config = dict(
    num_hidden_layers=9,
    hidden_size=448,
    num_key_value_heads=7,
    intermediate_size=1792,
    vocab_size=32000,
    hidden_act='squared_relu',
    norm='rmsnorm',
    rope_fraction=1.0,
    extras=['local attention windows', 'exclusive self-attention', 'value embeddings', 'hashed n-gram embeddings', 'a smear gate', 'an embedding shortcut', 'learned residual scales', 'skips across layers', 'weighted sums over earlier layers', 'capped logits'],
    init_std_o=0.00607,
    lr_head=0.00843,
    schedule='cos',
    doc_mask=True,
    max_steps=4977,
)
Each number is 128 + 24 x the weight over its row's rms, rounded and kept within 0 to 255. Layers, rows and columns count from 0. Numbers have three digits each. The size before them is the row's rms in percent of the matrix's.

# layer 4 MLP up, 1792x448, rms 0.103, rows 234-282, columns 280-335
091:129115158083086117105126140126122112137132117137127161164140105096137099133126133086101119146104111121122113147153137135154130141027131094114127123176132156113171170129
089:149116160154077115155123111105175127097114135095180088164169140155101087144098109103129129132128139131048146138129163140132118108126106151122126150135135156106088122124
094:099129145107104062156112134126068151145106107120118118156091086157173136132132124114083145090115136150148141127099154155187076116139134120131119119174134120141125105135
108:128127191150137138135144166119146058096101156161120161162153120132121144123169147150159135138125104113113115110152142126105128101160169095080124144136118115151143107157
094:127159104131154143154111083168126128094119121133145099119114146124121125127133159148153125133124139128103140138139115140124139129108136115129124100111090133152126131157
111:091131113152159160158133159155124154131159142145120131130108100134136180150151126145153137136126135094139099108102115156120122161146090151124114141119157098085141101154
093:134123142116138132115152173150125134083160096106122080103108150150082110122149129137144095107124091125123153092088128142151109136130124156156144132184151075120162152083
096:132134122127127152125138128114124104144162122154131092156136134124114159143130070134145177156138081065066137126149115149098164125096173164128130091161118066089146139101
109:139169140109112132102106122132160167113117113113135148139118117147107177115095107095155120136137131101131135148128145124150103129142136159125179133185118123140129149125
102:138185158120153083093120179151122146147119134112108130119121121143121124122133102110070114146113080111151121139130100102141130101066140120123118138116129092161145118105
104:121158146117104154123136119159122149106098144121101151102162140085136124115137117155094166084123099142101108068095109152134109125139093110147098116091125142167115121122
087:137087091128118114163164173137138114112098092153125140081131136117070183132117153147089209150126137144115123139098129145099127144126140162157087134128125117128158111073
102:129221115132131121149147127138128121124129155148121107105107146185163144120128110148178080132109125132156139094130145135183147141169142104139116100138114112139113170102
100:087123151065116158153151089131104161151120149138090130146109103110143114115137141163132190101150127114092156125140142128087083117123158096121172149151104095152125107120
085:118124121148115089144121142116081137117136171149103100076103138171192143133117117148148154141120102100138119117122119136111089099132125105128147104183108139143168090136
098:128136107136099141115096126145107141125130103122153135117142096140143129185141103131143101144130110120153142106148112143121135187180144136176163109143115138136099128126
097:147147171179081127158152177195105132132094094120105128100097155102135102159127133086085162086160185151126154111154054150122147136153153117134147134128147135125104155113
095:113134135123143148159157146084102125135132110122142125113133149159126123168116132136106117165132166134117118164127143122107135157120128140059122122165105094120115152139
090:170116114132090151119138186174146113124111096152134125151143128119143123171115183114159099120120097129112163129118135120115138129110114116126132155128154143138062129158
099:080129130118118111064164182162119131110113132164105113152134135111161125114107145132147108107149141129152128116146100101124120105121080097128097083123115116112189104152
118:145193151140113113147110141152132097156166111093115126124081110145124138133189096138143090129113089120154145080180134077098147119190146074126114141136128128109126135104
098:134119119141116143129166146116159130132158118094100104121138151133153139128123135104128120113133155151120127088197089130117156132133128122133171123137099119187135125097
089:104111111119155138137129125158081136137102118105106123130117065085177100130091124104092133103087118106123126118132080155078124100139122140084102153124114081141141141121
107:128131149072142114084134145149152140140118138096146070152121092147119121152093165121115143099129114118046112100131108127139135120111112105137135122163095173145137144137
109:131114118105113150121073095124090093126117125126130165100124147129163151101069134094142089152118106137111138152159143137132157155129163125128128134151121109153188139077
095:159133117134175095147121151155116142117095114112111111143098135094123099101152143053107122140084117116101090117128111142162138142138124128130120136142127140146088075135
102:156104131179109134085137148107134129167162123169124173102108113109124123082135151154109123092169147118113136108139145112145161116118123117142103116139119157114093153164
109:131161103160133140091108102103148093111125183140147138083104118099130163119119104142097121127162147115129121127089119124160091152138153092116098091125169128105112109133
097:100110146121148171107144151123079130144121118162138105136152148131134124122066158162113167152124126124110138125109109108120126149155103147149103118140091159167140123118
091:121133173146126067145120141122124115122135120097175130103138164148113120119171153137144160153061169149145120140123160093102077120156111126110107082074132149150109106141
113:123096151160139152115107118128138086119132140148140170154114087133130110137141149146158090157124145179112123103174151135156139088164067158124130109124118110112111116125
064:158126108116083109127147108178137131118111156095133150120083120163112126146100111098153072132092139126101097127128166091114136131120130133149131132146161116136100133128
108:125150151133113148105109125156125144147183167124124122090076113115099150146163156156126094132076118108133158148159099154105108120159133140184105130113100155133129100123
083:130138122149098159141131110106175121062098151140188132160160138120092122106154121107118137104106120115131123165139115108122133132094122131121150147147114160098165106135
112:133039142144123144128137127127156146155152153134117113112132154143141141118113128113149138102149119108118120138130112145190137152134146136048154101164153093149213123135
111:076159118107163071120154140132118100148175107106129124152147146162140108094144125128141170092145108116124117118145158160124115119129175116098124079153151119148180143131
106:114137157131137133144128115157153107128157098166114113091107134092106135134116115141150109130123140099139126163155124138099135156170115155159167112129128100165101120133
094:138150144099081105163121142128138135132144112146150105105111083153138135144115123093144102153106174119096128121190118095158097144162114130155120120136144153127181115096
110:136103118132130103148129106088139152112158136153108182116132138103147103113113136114085143113113108123168143109136141130155110122144122126144128125143139110145106131140
105:111222138137140121110152180136118105112096136130128114098125079122178139120156100102133086081142089144100132090099130121106090127064122099125110128117106185147099161145
089:130150166152147116109142124140108122081151107092069136145136131137136162102106096128116074111112134106115098104124098137119130134142120141117118122140152098105135132093
120:148116117112139160114129144121107097129167106098141158167145118088157193178093123135149124105111106131149133121138171118127144124143136148125170135169108131130158156126
106:123146133146096099116080133160094130157146116175156118126104148132139183126109162098147115141101097140155134118140165156165151151086112144133155144103131030124127173104
111:138148122112151121118116110138117100147104153102118159120148125157110103106124158093135196114128153127129115099133150118149162122121147075129187127139130120109129078112
089:149156134161136127055111138132118137129115125144126106160149116138105129116117108130130135056144138130113124117159126135148122137102144149135103139108145139122119062097
101:141127173136120129119115118133137134122122091188149138096085119095094182127097121118157130155123132156134145152085128161134086134125151162131096120098117133108140103096
109:107135126118148145146160159120133145094135117175182106087115145134164100146121164144131147146128130142118074121117126168139134100099112125100106118122144167133151166144
102:136143189173167079105146156126121149104100127126121114118165116164156109151174142152156105099072107112136107132140126081108102138139106146129136128114123091120131106106
101:128144127082103166135102143130138185148134097168111181152109134104064101136121101148114166121123128146117135085136111130122131137142145152107094120125150136165120164155